config.toml
activation = "swiglu"
norm = "rmsnorm"
positions = "rope"
rope_base = 10000.0
qk_norm = false
weight_decay = 0.0
lr_head = 0.00828
warmup_steps = 200
decay_shape = "linear"
final_lr_fraction = 0.0
seq_len = 1024
train_tokens = 134900000
Each number is 128 + 32 x the weight over its row's rms, rounded and kept within 0 to 255. Layers, rows and columns count from 0. The size above them is the row's rms in percent of the matrix's.

# layer 7 attention query, 64x64, rms 0.0706, rows 0-63, columns 0-63
size [ 24  55  52  49  81  82  80 116 137 107 112 146 114 128 112 107  23  37  81  60  77 103 103 113  88 115 128 103 115 120 133 132 176 110  84  84  88  75 101  82  86  98  95 121  88  93  91 138  70  80 107 109 103 106  86 116 105  96  84  83  97  81  96  97]
[[152 137 169 150 125 118 114 117 113 151 127 144 141 138 142 114 127  85 132  68 199  95 130 163 128 160  74  60 119  89 169 157 149 123  94  88 132  78 177 116 194 107  98 165 142 203  80  94  90 149 171 105 150 131 144 129 121 117 131 140 158 137 146 188]
 [ 64  81 107 159 113 121 168 100 157 110 129 124 157 124 158 117 120 109 150  97 139 101 146 180 132 125 100  83 105  63 206 118 141 155  65 121 198  53 144 122 115  93 119 198 147 171 136 116 108 149 151 156 167 103 138 112 112 112 121 135 142  90 144 154]
 [116 163 152  72 134 163 106 176 180 107 155  91  97 144 195 146 119 172 138 175 106 175  66 142 154  95 122 110 116 155 136 130 141 200 134 147 164  61  96 161 174 152 111  56  97 134  97 112 150 112  98 141 125  87 158 153 117 126 102 142 135 144 112 151]
 [161  88 121 144 120 129 121 105 138  96  74 144 128 149  55  88 140  95 111 119 129 110 177 148  87 100 129 104 105 106 183 141 143 100 146 136  91 143 104 143 183  86 173 146 195 110 154 156  94 163 201 122 149 154 160  84  83 135  85  81 125 110 174 155]
 [117 127 128 119 111 114 133  77 126 143 144 111 146 143   0 126 155  85 109 114  86  84 163 115 141 132 119 150 189  99 147 108 133  77 118 144  92 102 151 113 143 147 111 141 159 146 152 137  99 148 155  93 119 199 156 135 107 137 168 107 132 135 162 111]
 [131 166  71 109 146 118 136 189  54 122 138 103 112 107 153 125 129 141 138 135 164 136 191 148  82 149 171  89  88 118 166 121 116  68 182 127 201 193  79 109 116 133 118 160 119 169 114  89  97 130 168 105 143 104 161 117 118  99 110 162 162 138 120 161]
 [108 134 101  80 168 165 150 173 121 178 115 124 108 138 100  70 149 123 126 157 119  93  75 154 133 126 177 138 185 187 128 100  48 148 146 174 110  89  86 145 120 169 185 102 131 202 103 149 130 153 142 116 172 124 116 104 164 111 101 156 154 117 122 123]
 [129 149 167  80  80 144  85 172 129 181 155 116 120 123 197  71  81 114  93 137 149 106  70 120 111 134 110 138 118 124 122 129  94 144 137 166 189  76  91 162 160 140 150 119 128  66 118 114  85 101 141 174 103 144  94 142 122 152 100 157  86 187 107  92]
 [151 112 168 155  94 123 134 137 197  95  79 120 141 155 203 164 143 118 144 167  90 137 160 175 132 107  79 110 106  87 127 120 204 181  91  56 165 104 168 101  94 117  91 155 105 104 143 153 132 111  97 118 146 126  89 136 100 118 112 146 107 177 119 136]
 [112 100 120 160  71 160 141 132 102 153 144 104 153  78 173  92 151 199 131 126 139 146 150 174  58 121 131 217 123 141 141 122  50 148  94 176 151  98 123 149  97 116 143 130 111  58 125  92 129  96  84 159 146 146 111 120  87 135 117 145  97 140 153 115]
 [ 42 145  78  82 103 177 135 124 147 101 161  79 140 102 140 176 124 133 134 116 142 147 100 109 167 136 125 165 135  70  70 129 126 125 106 167 170 100 187  85 100 137  74 112 137 123  78 107 112 149 167 150 122  90 103 139  64 145 117 178 158 134 101 123]
 [ 83  50  96  84 130 174  63 144 176 107  52  99 137 153 134  99 131 133 143 116 122  97 138 120 151 116 164 126 143 146 121 106 110 135 143 160 124 126 130 133 132 110 146 103 178 173 135 143 155 149 170 136 159  99  99  80  96 151 115  87 201  76 182 175]
 [113 119 139  95 163 113 125 163 147 136 176 132 126 158 181 117 165  70 186 144 164 116 136 175 134 180 180 138 111 169 125 112 133 158 172 144 134 213  61 118 143 102 111  81 107 180 155  85 121 116 175 119 141  95 103 101 113 149  75 112 134 139 138  91]
 [139 198 112 145 109 161 129 147 151 121 127  67 118 149  87 151 221 111  61 103 158 153 150 100 139 111  59 136 161 145 124  97  94 142 132 112 153 143 125 115  79 148  92 141 162  71  94 109 129 120 113  95 174 159 140 128  60 158 126 161 108 174 136 123]
 [129 109 164 125 154 157 126 108 166  80 105 131 157 134  69 163 145 149 151 131 108 133 112 101 121 105 126 100 147 155 164  84 156 186 149 102 111 186  87 171 139  92 108 192 136  95 116 196 124 113 201 123 105 166 142 154 147 114 135  98 118 132 199  65]
 [ 96 143 137 166 108 129  85  74 114  65 132 178 170 126 149 105 171 123 143  93 115 102 102 118 145 109 150 212 147 159 147 163 108 120  94 109 109  49  98 218 165  97 132 139 164 152 122 104 113 112 176 131 142 150 190 137 118  93 119 115 144 133 143 116]
 [150 134 148 126  96 135 141 159  20 120 151  93  91 139  97 106 184 134 123 127 107 152 166  89  97 209 114 142 171 147 125 168 134 104 126 146 116 199 133 190  96 167 105  97 113 114  94 138 169 145 123  87 109 169 111 140 185 103 115 124 144 123 107 102]
 [183 128 175 166 147 137 102 146  56 122 146  74 109 186 137 121 176 119 134 109 189 115 134 120 106 181  81  69 180 108 174 173 161 156 107 161 144 143 148 123 131 105 110 144 139  91  94 143 127 155 125  88 138 137 134 138 207 149 134 134 182 158 118 158]
 [159 170 136 163 132 108  84 129  39 141 164 114 115 105 119 152 100 166 137 170  75 153 154 103 104 124 162 146 143 126  49 136 135  59  98 125 102 167 120 143 100 172 125  76 106 107 127 122 170  85 104 109 114 124 132 181 122 122 201 127 118 163  87 116]
 [113  95 164  96 132 139 157 131 189 151 121 140 134 150 114  72 127 123 162 100 102 106 147 180 171 179  84  69 124 146 178  98 124 187 101 135 200  88  97  88 128 109 120 152 122 206 122 154 131 171 150 167 173 124 112 132 149 113  93 139 159  86 149 135]
 [156 132 144 131 153 117 153 110 192 172  93 187 170 176  88  81 130 127 156 101 122 125  83 144 194 149 134 162 177 190 101  93 133 126 129 152  62 136 111 124 173 166 162  55 159 168  87 171 140 138 127 139 156 135 131 148 119 155 120 121 176 118 131 122]
 [ 95 204 107  86  60 156  92 120 139 147 164  77 131 124 161 156 150 103 100 154 187  81 119 115  88 115 141 142 102 131  90 195 130 179 102  97 134 114 161 104 116  87  72 125  65 116 153  90 102 114 130 142  87 134 101 144  90 140 136 153 107 169 153 139]
 [137 145 141 155 102 147  78 155 112  96 161 137  73 141 220 159  93 115 106 146 224 114  86 107 130 103 108  91  64 106 128  99 166 164 151 122 154 132 146 142 118  87 114 156  86  67 105 141 126 139  74 167 109 131 111  84 124 144 122 130 118 166 119 157]
 [151 137 135 105 149 164  55 129 119  90 168 110 167 163 117  83 126 106 125  82 166  87 118 125 121 124  80 168 155 186  65 164  60 140 135 153  83 118  77  93  94 113 103 182 118 133 124  71 113 148  95 135  85 139 146  99 120 174 157 154 155 115 142 114]
 [154 148 128 116 155 161 151 198 139 158 131  97  81  96 133 146  75 157 103 211  77 178 115 122 103 110  86 145 129  63  97 168 106 171 138 139 177 198 109 158  89 159 134 115 108  94 110 136 157 146  96 135 105 112  81 143 126 118 123 164 125 173 122 104]
 [141 111 119 196 139  71 123 115 129 169 144 129 121 155 166 143 147  81 107 143 143  38 166 106 156 181 140 103 137 199 122 118 159  95 116 164 150  66  76 136 123  94 142  86 144 131 149  79  80 135 130  78 116  77 120 123 112 104 117 115  92  83 142 114]
 [ 72  82 107 130 177 121  87 189 176 151  97 106 138 153  93 166 110 124  93 185 127 119 145  91 138 129 200  97 172 141 109 131 145  90 144 120 177 143 134 177 110 142 113  67 169 113 149 136 139 103 145  65 102 135 103  53 159 118 135  93 112 115 142 117]
 [134 134 155 101  86 179 153  99 124 242 115 158 144  85 141 120  84 115 125  97 130 131 120 110 121 146 145  93 138 146 113 156 124 163  91 152  71 133 118  90 163  87 116 169  69 135 101 125 102 130 140 159  80 161 100 196 101 134 205 122 126 121 150 118]
 [ 90 134 151 194 157 129  99 157  83 144  45 122 135 156 135 124 123 156 112  70 160 144 137 150 136 124  77 166 102 160 185 111 129 108  77 112 194 133 140 122 157 108  78 159 124 128  77 130 116 136  93 125 147 136 105 101  89 116 182 175 152 157 168 181]
 [ 52 101 138 121 176  81  91 104 137 153 116 129 101  88 186 137 111 139 169 128 122 127 169 102 111 139  77 101 105  81 116 110 134 115 232  78 170 108 143 127  84 141 156 127 103 114 112  98 123 169 115 100 175 101 117 165 171 101  80 149 136 137 151 152]
 [131 122  49  97 158  84 145 128 133 144 127 145 137  96 127 117 118 149 149 120 110  93 127 135  73  62 134 124 133 104 138 109 115  73 167 157 120 111 120  69  95 158 156 187 166  95 134 149 110 129 161 120 136  90 185  59  53 113  68 161 122  98 139  98]
 [143  99 125 119 130  68 107 134  84 106 135 163 116  56  82 129 124 127 103 132  80  83 153  91 158 145 201 173 120 192 127  33 111 101 113 139 150 122 147 104 143 195 172 117 151  88 145 125 149 139 191 105 122 154 104 116 140 134 114 113 126 111 158 114]
 [121 157 143  83 106 167 106  81 144 109 125 115  85 187 135  86 138  86 166  99 133  57  83 117 190 115  86 170 135  92 104 168 156 124 156 190 128 116 142  93 109 103 124  99 181 144  87 155  86 169 105 169 143 116 153 166 133 131 111 156 176 129 100 156]
 [126 159 121 164 123 165 100 101 111  76 120 136  58 169  56  78 134 102 171  67  95  81 118 174 155 100  66 163 139 137 104 138 139  51 157 147 134 115 124 129 146 138 141 121 191 135 112 133 104 176 108 127 161 107 142 142 106 125  97 154 111  95 135 178]
 [174  90 115 129 118  40 161 186 189 146 103 154 127 132 134 148 122 162 177 152 158 149 150 114 103  81 146 106 163 118 180  77 107 154 159  86 164 172 139  99 101 185 163 118 125 150 118 106 139  95 190  62 107 125 101 138 128 150 121 138 121 120 150  96]
 [116 100 117  81 132 149 136  85 168  78  67 113 132 162 109 121 110  56 132 115 123 164 115  86 171  70 105 167 126 102  41  98 174 115 114 154  92 164 150  91 110 144 100 150 175 150  76 155 162 119 109 123 133 129  91 129 110 161  92 169 104 155 129 151]
 [120 140 103 126 141 131 164 105 170  83 156  97 108 163  90 110 145  74 144  76 125  87  92 104 157  97  91 149 122  72 125 241 156 133 203 148 111  87 121 130 122 110 113 123 154 154  87 117  94 160 110 152 129 111 175 148 135 152 148 172 134 135  90 167]
 [130 185 110 163 132 146 119  79 111 118 130  96 132 135  97 126 126  98 126 142 128 109 109  93 168 135 119 112  97  99  97 176  87 109 147 182  80  70 100  85 138  54 146 135 163 223 160 127 102 154 101 178  83  95 116 122 144 134 173 124 182  93 117 121]
 [100 121  95 107 102 219  98 128 123 128 130 114  73 180 144  91 103  56 160 105 183 108  72 156 149  87 166 167 115  57 104 145 132 126 108 147 156 116 147 120 156 130 117 120 167 133 157 143  79 159 115 147 147  87 132 182 158 118 111 105 167 123  89 149]
 [165 192  81 111 111 119 162 119 171  86 109 159 148 134 104 148 152 116 125 145 142  88  96  95 132 168 127 142 116  76 120 178  80  27 192 126  86  66  74 124 132 120 123 116 142 122 160 151  88 146 102  96 135 149 150 128 150 143 164 122 165  85 105 129]
 [144 123 134 111  97 130 143  74  76 150 132 161 101 141 152 103 109 150  97 182 160  82  98 131 126 137 173 155 106 101 144 161 115 118 152 118 119 177  91 104 157 120 152 146 110 238 141 163 119 141  84 108 111 190 131 118 101 105 125  91 193  66 152  96]
 [206 134 161 114 133  61  87 179 121 129 133  98 145 151  99 142  96 105 128  98 152 123  94 133 127  80 136  60 122 148 114  80 127  95 130 106 116 130 103 181 145 147 120 172  85 142  78 172  85  97 151 106  88 160 111 134 197 110 158 125 100 174 175 123]
 [101 113 142 130  97  99 135  82 122  64 132 150  85 130  97  91 167 108 170  96 144  78  94  86 166 128 124 144 167  53 123 114 195 109 137 155 154  79 115  94 103  87 133 158 176 151 127 143  84 155 164 156 161 103 146 127 173 119 126 154 129 101 119 203]
 [ 85 148 125 134 127 159 118  58 104 122 117 143  97 209 105  92 124  74 188 107 139  41  80 129 162 119  87 142 140 115 113 131 126  62 173 156 109  82 118  96 135 133 144 121 176 179  95 163 118 159 156 160 119  90 158 123 137 130 124 144 162 121 116 164]
 [160  97 119 114 123 116 159 180 182  81 182 163 113 121 182 137 129  51 122 126  97 134 129 124 146 145 167 124 115 155 124  85  99 135 106 146 165 116  94 102 101 197 124 128 128 141 122 125  56 112  96 138 109 166 118 217  68 110 132 165 166 160 131 118]
 [130 182 116 130 112 150 134 106  77 121 102 115 104 180 167  96 178  59 174 107 137  66 126 164 178 152 118 187 144 119  99 151 117 137 106 167 135  67 124 150 119  82 148 110 140 113 119 132  84 123  88 129 150 112 129 212 129 134 143  90 147 144 127 199]
 [ 99 100 141 128 119  77 176 131 158 174 158 137 148  85 132 137 174 112 115 171 155 155 184  90 110 197 121  55  98 125  97 140 181 184 109 154 149 123 139 138 139 126 161 109  60 101 133 131 102 121 149 119 115  99  64 158 166 158 123 133  92 153 185 118]
 [ 83 155  88  79  84 147 131  87 103 128  91 120  77 156 111  81 133  80 173  90 128  63 131 124 166 135 107 171 123  92 136 162 165  54 145 142 137 104 100 130  90 149 162 138 194 122 119 138 108 174 119 155 173  91 145 151 141 131 103 140 171  78  92 127]
 [152 116 111 132 123 112 154 158  62 121 133 132 161  82 146 151 188 153  97 159 165 171 182 165  81 170 169 105  95 157 137  59  92  99 108 113  77 133 117 138 155 121 124 179  74 121 141 114 155 118 172  97 121 160 104  65 101 117 120  93 102 103 176 118]
 [ 65  74  80 142  99 179 131 111 143 103 199 115 142 112 124 138  90 126 145  68 113 149 151 156 141 158 125 136 137 148 172 130  96 129  79 106 190  73 128 160 192 143 150 162 144 131 119 166 131  84 146 154 100  98 191 126  98 139 131  97  91 112 116 184]
 [172  78 141 154 130 145 150 174 120 167 168 145 178  87 137 145 154 129  61 157 112 163 160 157  58 180 131  92 112 104 115 113  94 158  77  85 139 141 100 161 185  88 113 198  83  96 133 117 131 123 151  79 119 160  91 120 123 149 162 117 124 120 146 143]
 [152 140 155  69 106 134 126  94  98 105 125 138  63 171 121  83 178  92 151 113 118 115  80 111 189 193  65 204 140  92  87 166 126 101 123 116  92 121 102 145 131 179 136 129 154 155  94 141  97 166  96 148 148 121 130 140 115 138 114 146 177 135  70 129]
 [119 107 135 120 116 149 120  89  70 107  62  92 137 145  41  87 134 112 104  74 108  69  94 109 155 166 150 142 142 110 103 132 104  91 152 133  74 160 103  72  97 145 141  86 148 195 136 183 109 153 146 110 115 121 120 165 141 163 173 124 118 158 109 160]
 [137  53 120 153 134 108 208 112  89 117 128 130 131  70 145 142 103 117 106 150 143 128 207 111 101 175 117  85  85 119 172  84 144 184 128  79 133 148 152 196 120  96 186 178 111 108 179 122 151 146 141  97 139 109 121 120 167 129 137 148 111 139 118 101]
 [121 144 190 170 127  99 138 151 168 128  44 112 118 121 111 159 117  69 146 135 126  94 105  79 154  83 135  84 160 166 107 116 164 124  81 119 150  80 147  92 157 107  85 140 111  81 127  65 152 137 155 145  82 150 113 198 120 107 151 142 107 137 115 182]
 [ 66 144 120 137 139 176 145 102 152 166 157 115 134 137 115 143 120 125 151  83 103 109  63 110 134 108 153 210 151 104 119 150 172 150 111 195 125 113 125 157  63  50 107 130 156 117 130 170 180 123 123 135 154 127 194  67 104 101 103 157 108 112 139 135]
 [146 107  92 108  95 158  91 128 133  95 137 138 189  80 186 115 148 137 108  93 141 152 148 162  51 115  97  98 104 141 135 143 144 149  56 113 133 135 126 110 151  95 123 139  61  72 165 121 145  79 168 185 150 105 130  81  90 119  94 140 111  86 171 102]
 [243 105 113 125 125  86  61 160 107 184 138 106  86  86 172 138 171 127 107  94 196 127 155 134 119 130 169  86 126 126 144 153 141 141 138 104 126 118 122 131 191 135 113 143  80  91 112  84  93 107 137 101 150 112 105 124  94 100 157 115 108 124 154  84]
 [182 134 206 136  80  60 114 122 121 128 196  57  94 112 144 143 126 144 145 188 104 149 126 122 120 138 110  78 124 100  85 109 175 107 107  99 136 143  76  90 123 137 134 181 109 113  85 164 121 128 159 140 149  95 115 148 149 114 121 127  71 171 137 174]
 [138 145  77 110 185 112  84 129 113 122  92 151 119 187  44 110 162  99 148 131 126 141  69  82 165  83 119 131 146  99 181 177 125 103 189 141 128 139 141 144 132 181 106 140 166 142 174 108 115 129 120 108  68 112 123  80 148 129 169 183 151 125 118 103]
 [166  79  92  88 101 102 150 188 146 126 151 163 115  91 166 153 103 135 127 185 102 177 137 163  83 178 124 121 110  73 129 128 123 149 129  93 127 162  62 122 108 102 172 185 117  84 174 108 121  62  96 149 133 139 118 139 114 124 118 161  62 106 122 158]
 [109 152  98 120 116 163 140 146 129  96  48  76  93 115 106 141 124 173 163 124 163 130 137 140 148 153 181 118  92 137 127 132 107 127 171 113  66 164 102 211 128  96 123 132 124  74 126 165 193 139 130  60 127 148  64 115 109 125 135 113 123 193 143 123]
 [123 117 146 126 117 111 101  60 141  67 174 160  93 174  75 107 136  95 139 132  66  94  92 152 160 110  85 168 162 128 107 155 140 127 142 143 101 121 116 122 150 125 139 152 160 222 118  79  48 114 105 118 181 119 143 175 111 109 129 161 159 125 118 119]
 [115 122  83 135 127 166  88 143  85  77 180 112 123  96 146 101  82 177  84  84 184 109 158 150  98 136 182 104 118 149 110  90 164 201 158 125 105 138 199 131 145  68 129  53 110 111 166 138 152 136  98 105 119 134 136 101 150 135 135 112 142 111 142 162]]
# layer 7 attention key, 32x64, rms 0.0709, rows 0-31, columns 0-63
size [ 98  83  75  76  81  95  93  99 110  90  87  89  95 110 127 157 102  90  99  94  90  90  92  94  84  94 127 152  79  91 107  92]
[[123 129 108 133 119 175 120  95 132 135 121 115  70 185 113  68 175  81 151  97 129  68 131 122 205 102  84 156 157  99 123 108 162 130 150 172 112 129 124 124 118 126 131 133 183 165  67 108 113 181 102 168 162 111 141 132 114 122  62 137 147 105  81 178]
 [137 159  91  95  98 144 118  86 105 131 153 142  66 153 148 101 151  73 179 105 135 117  83 119 173  99 157 168 132 159 109 127 100  52 148 146 105 128 116  91 107 197 149 174 134 144  89  83 113 139 109 139 143 108 138 166 138  82 172 158 195 112  84 155]
 [142 149  99 112 167  82 111 112  60 202 223 129 168  99 120 100 131 108 121  96 153  91 135 123 156 179 139 115 154 125 140 104 156 137 151 106 136 176 125 114  88 146 151  90 131 165 130 121 130 156 156 137  97 131 174  60 194 141 100 108  91 141 155 169]
 [101 148  74  69 175 140 111 153 174 112 119 154 139 115  62 120 117 143 147 125 147 112 135 150 118 126 123 175 134  95 135 106 102  99 202  96 146 157 101 141 102 127 141 132 184  95 182 125 136 119 192 144 165 159 219 168 163 116 113 148 118 105  81  89]
 [ 97 154  87  96 120 208 143 146 143 125  76 128  83 155 141 102  66 166 133 135 163 121 130 186 139 105  98 152 141  78 122 119  98  98 132 111 199 157 123 111 119 124 110 102 108 125  73 117 126 172 218 157 189 131 163 109 100  98 153 122 147 118 103 140]
 [198 108  95 180 156  90  86 137  88 124  95 138  87 150 136 119 138 151 161 144 143 104 115  75 114 142 159 141 128 106 133 130  94  48 113 105  44 149  68 165 155 142 109 148 134 125  86 193  98 159 115 155  76 142 107 138  76 161 153 135 139 137 112 125]
 [ 87 161 148 104 106 168 111 145  99 127 158 150 113 149 109 131 122  84 169  88  66  82 114 106 178 163 147 161 149  81 130 118  76  81 171 144  85  56 157 165  81 162 151 168 128 105  77 108 122 152 189 107 152 104 157 111 160 119 125 168 135 109 144 146]
 [193 116 120  90 129 156 161 101 149 126  95 179  96 149 137 129 157 143 176 153 196 105 154 166 146 168  94 186 142 113 150 107  86 155 134 168 167 165 102  83 105 151 162 123 143 198 111 108 109 140 111 162 114  75 120 204 135 145 167  96 105 136 121 137]
 [ 81 176 158 139 128 126 177 117  89 162  99 102 117 150 132 138 103 143 113 139 132 167 123  67  65  94 142 120 110  93 142 197 144 191 134 126 153  67 116 138 180 163 147 112 102 129 160 146 121 125  92 135 122 139 149 147 103 164 177 137  65 194  85  85]
 [174 159 138 103 132 174 132 153 103 133  90 161 203 145 180  93  84 120 146 133 142 146 175  44 132 166 120  58 111 109 115 154 101 101 115  98 167 157 104 117 118 129 148 155  97  64 163 150 163 161  99 172 156 128 106 135 156 132 182 146 141 122 129 165]
 [151 108 102 168  96 204 155 140 156 126 133  69 144 126 152 106 145 101 168 115 144 151 184 207 134 159  91 135 112 103 134 101 119 171 112 140  93 161 190  95 153 112  99 121  87  81 105 153  79 143 136 150 138 130 109 109 125 117 179 161 165 111  51 139]
 [ 68 105 106  58 149  81  98 154 166 157 115  99 160  91 125 163 114 120  55  63 142 113 124 119 105 109 174 137  91 156 129 152 108  90 167  73 118 122 113 126 135  87 141  78 133 110 154 141 122 136 105  95 134 104 117 104 100 179 103 101 158 136 189  67]
 [ 64 129 168  82 116 111  76 133 102 154 181  87 150 102 199 179  93 118  99 136 108 140 145  84 102 141 119 165 124  63  76  90 142 154 139 137 116 131 155 179 110 149 125 137  92 105 160 127 165 130 132 123 108 151  89 127 210 146 156  90  92 151 163 124]
 [189 136 179 141 163 140 161 141 118 130 107 103 161 118 234 115 117 197 119 140 143 158 148 135  82 159 131  72 104 108 101 138 133 149 134 214 132 152 117 129 157 126  81 107  83 131 119 176 194 132 117  99 131 119 128  84 142 138 129 128 110 165 140  83]
 [101 187 132 127 119 118 119  87 166 138 146 133  50 175  68  61 140  98 101 106 125  64 166 120 205 112 115 144 142 148 108 114 149 102 151 164 123 130 130  60 103 136 115 114 161 146  75 113  94 179 160 122 126 102 164 145 143 119 131 132 135 110  69 163]
 [171 143 174 167 125  95 156 169 114 138 171 127 199  99 134 178  93 188  82 171 125 166 151 147  76 146 143  94 112 151 161 151 121 162  86  92 143 128 117 166 153 103 119 130  73  92 192 143 144  87 164 103  71 139 113 132 145 127 158 103 136 145 172 112]
 [137 156 104 112 132 144  93  86 139 117 108 131  48 187  98  81 139  87 168 109 134  68  93 104 158  96  77 145 129  99 118 152 161  96 149 132 100 109 113  90 111 145 137 137 170 168  84  95 109 173  97 169 151  96 145 170 126 138  96 143 150  92  56 174]
 [117 129 113 161 109 179 159 103 181  97 115 130  94 138  85  98 143  93 117 151 108 139 151 123 193  95  90 164 196 163  69 138 139 138 157 199 115  69 137 162 155 173 145 137 173 153  91 111 106 160 104 109 186 114 156  99  88 115 137 131 122 127 100 176]
 [182 132 158 109 157 102 129 159 134 104 103 142 184  96 164 166  51 200 132 162  95 120 128 178 119 133 118 152 116 140 151 141  82  88 101 107 105 157 100 173 111  81 114 115  71 145 164 144 144  79 115  76  92 159 131 114 134 145 185 116 170 164 143 102]
 [ 84 131 142 108 116 149 158  78 151 109 103 141  90 136  63 106 162  72 137 106 105  47 118  84 209 137 117 123 141 149 120  98 144  78 127 128 135 149 116 122  89 118 113 110 177 208 108  96 138 151 134 147 139 168 183 166 126 101 113 165  84 143  93 139]
 [123  93 108 147 122 120  38 111 113 122 153 191 124 142 111  53 139 119 171  72 139 106 102 148 182 163 174 162 116 162 149  46 140 141 103 146 107 125 133 141 151 179 126 140 172 139 186 137 152 183 104 103 153 122 108 127 153 125 110 141 140  72 127 141]
 [160 161 132 175 135 113 190 205  81 162 122 129 117 177 113 115 147 159 116 200 196 136  95 184 145 171 108 138 105 109 147 149 131 138 164 100  96 140 160 131 130 114 165 108 109  59 154 183 154 117  79 104 147 103 120  93 106 150 173 126 115 145 129 143]
 [143 115 109  91 196 103  85 126 162 123 151  88 127 145  90 142 114 131 154 179 120 131 175  90  71  78 110 111 109 183 131 144 141 151 193  92 130  73 131  51 132 149  97 172 115  89 104 100 140 122 100 156  73 147 134 111 154 107 136  81 110 156 119  79]
 [ 82 140  63 128 129 176 133  84  74 114 145 129 151 125 155 106 141 153 131 108 134 105 145 145 136  87 151 124 188  76  90 135 145 127  92 149  82  93 203 111  39  76 140 122 135 146 157 149 164  95 144 106 172 116 153 105 123 155 132 127  78  99 106 180]
 [195  49 155 106 130 139 149 194 143 142 148 145 113  78 141 104 163  98 104 132 117 136 187 150  93 161 152  96  96 150 100  78 153 150 112  93 122 149  90 144 177 142 156 203  64 182 117 154 137 128 116 112 144 150 122 121  84 136  94 121  85 146 126 140]
 [ 78  96 160 126 132 164 138  45 146 143 101 105  97 161  90 132 190 111 139 112 171 100 165 110 157 118 108 194 111  84 154 184 165  76 117 122 117  94 127 169 156 105 102 111 120 116 122  77 112 142 148 134 149 168 146 105 131 129  89 146 156  54 118  79]
 [ 70 100 174 161 181  82 117 124 192 170 102 166 162 110 199 133  98 148  99 112 147 117 153 127  82 128 142 120  96 150 127 113 160 114 135  74 111 122 128 105  85  90 137 106  74 114 157 119 133 112  84 102  54 124  94  99 179 112 129 134  92 173 166 120]
 [170 114 160 146 133  65 142 152 129 148 128 176 159 110 122 157  61 164  90 204 156 182 159 127  68 131 151  98  93 135 149 132 141 160 120 106 149 162 164 146 134 125 152 150  50  69 140 116 130  93 112 113  98 117 102 106 124 158 164 112 102 172 160  83]
 [174 142 143 152 126 159 124 125 124 136 132  72 153 184 112  71 161 120 131 107 203 116 143  71 152  87  74 148 136 107 126 156 130 124 129 112 133 144 203 137 152 128 110 163 169 142 147 139 160 183 101 120 114  94 168 173 114 105 107 180  73 194 128  93]
 [ 90 153  65 100 103 110 143 143 110 132 109 110 145 138 125 124 164 113 142 189 174 127 101 104 118 119 102  96 100 185 150  76 170 135 119 116  69 140 146 164 203 113 119  99 103 152 144 168 154 129 128 188  41 117  68  95  90 129 100 140  97 132 135 156]
 [134 123 154  99 148  37 121 164 105 101  80 124 155  99 163 171 156 156 113 127 152 171 158 130 150 160 112 129 124 106 101 129 119 105  97  73 178 197 125 101 116  90 110 155  87 150 139 164 105  40 117  95 102 161  89 109 120 142 152 132  99 170 163 104]
 [135  93  59 123 112 104 135 152 128 104 143 172 135 104 154 174 120 172 105 102 125  83 142 100 146 138 181 125 128 184  39 171  92 123 142  99  95  78 142 160  82  67 132 138 118 127 137 134 138  87 124 125  74  79 123  86 127 156 119 150 171 172  93  98]]
# layer 7 attention value, 32x64, rms 0.0705, rows 0-2, columns 0-63
size [ 89 113 106]
[[112 135  96 111 117 144  96 105 108 164  86 105 153 148 187 164 132 124 152 173 136 139 161 147 133 178  79 153  75  67  86 179  62 134 143 128 145 192 171 113 164 132 153 138 108 101  94 105 119 153  96 130 163 105  96 118 134 194  61 125 132 156 135 162]
 [145  80 127 129 116 118  73 185 119 105  96 136 140 133 145 133  84 138 150 143 114 102  82 158 114 129 145 156 121 133 129  82 113 109 129 116  99  86 159 112 133 169 143 192 113 141  80 192 141 173 140  83 113 135 170 189  37  99  93 104  99 173  78 151]
 [136 164 191 102 101 125 146 117 123 110  87 142 120 217 129 124  87 135 123 139 164 158 196 122 112 124 165 126 143 139 108 113 115 112 144 165 121  76 168 170  98 127 181 167 116 118 167 153  95 141 170 145 191 148  89 103  75 162  91 117 100  96  81  87]]
# layer 7 attention output (transposed), 64x64, rms 0.0877, rows 0-2,32-34, columns 0-63
size [ 96  68  71  85 133 133]
[[137 144  87 115 104  72 129 121 152 120 163 173 147 147  75 100 183 140 136 122 134  50  94 114 131  97 189 178 144 154 212 113 166 127 172  69 100  55 161 108 130 117 121 119 129 150 162 117 104 136 123 115  91 154 129 139 137 112 157 127 138  67 127 103]
 [106  97 177 109 120 149 105 127 160 111 165 118 143 143  73 125 139  99 118  60 141 132 108 168 101 113  87 147 144  81 113 187 145 184 165 111 107  64 132 149 159 135 132 111  80  45 152  79 138 144 194 153 137 148  81 153 184 110  97 110 122 129 119 137]
 [189 151 110 145 132  74 137 154 133 151 106 109 140  92 118  84 139 125 157 116 128 185  59 109 109 156 152 166 164 124 163 138  89 148 207 123 157 122 125 163 140 172 171 100 188 121 175 167 130 149 101 103  98 142 174 133 163 184 108  94 113 181 130 142]
 [106  92 175 107 145 155 155 134 145 135 102 109 151 136 201 173 153 142 162 101  71 198 128 113 138 159  70 146 168  56  44 178 107 164 118 118 124 139 111 152 127 107 132 118  84 151 138 140 158 133 135 160 167 110 196 137 129 127  84  98 106 130 128 123]
 [209 175 104 108 151  64 151 140  92 149 100 122 104 119  68 159 156 143 136 178  79 130 107 103 142 190 137 150 154 120 128 147  71  67 165 104 101 124 100 135  95 209 153 128 100 157 140 142 126 133 119  93  98 144 162 148 168 131 158 120 140 102 130  84]
 [206 127 126 153 121  99 104 140 113  90 120 152 218 169 162 142 159 131 155 124 116 143 162 138 127 146 136 137 117 154 111 109 135 130 106  81 118  66 123  86 121 172 115 119  64 143  87 150 155 120 159 174 143  87 103 167 203 101  97  88 142  96 140 185]]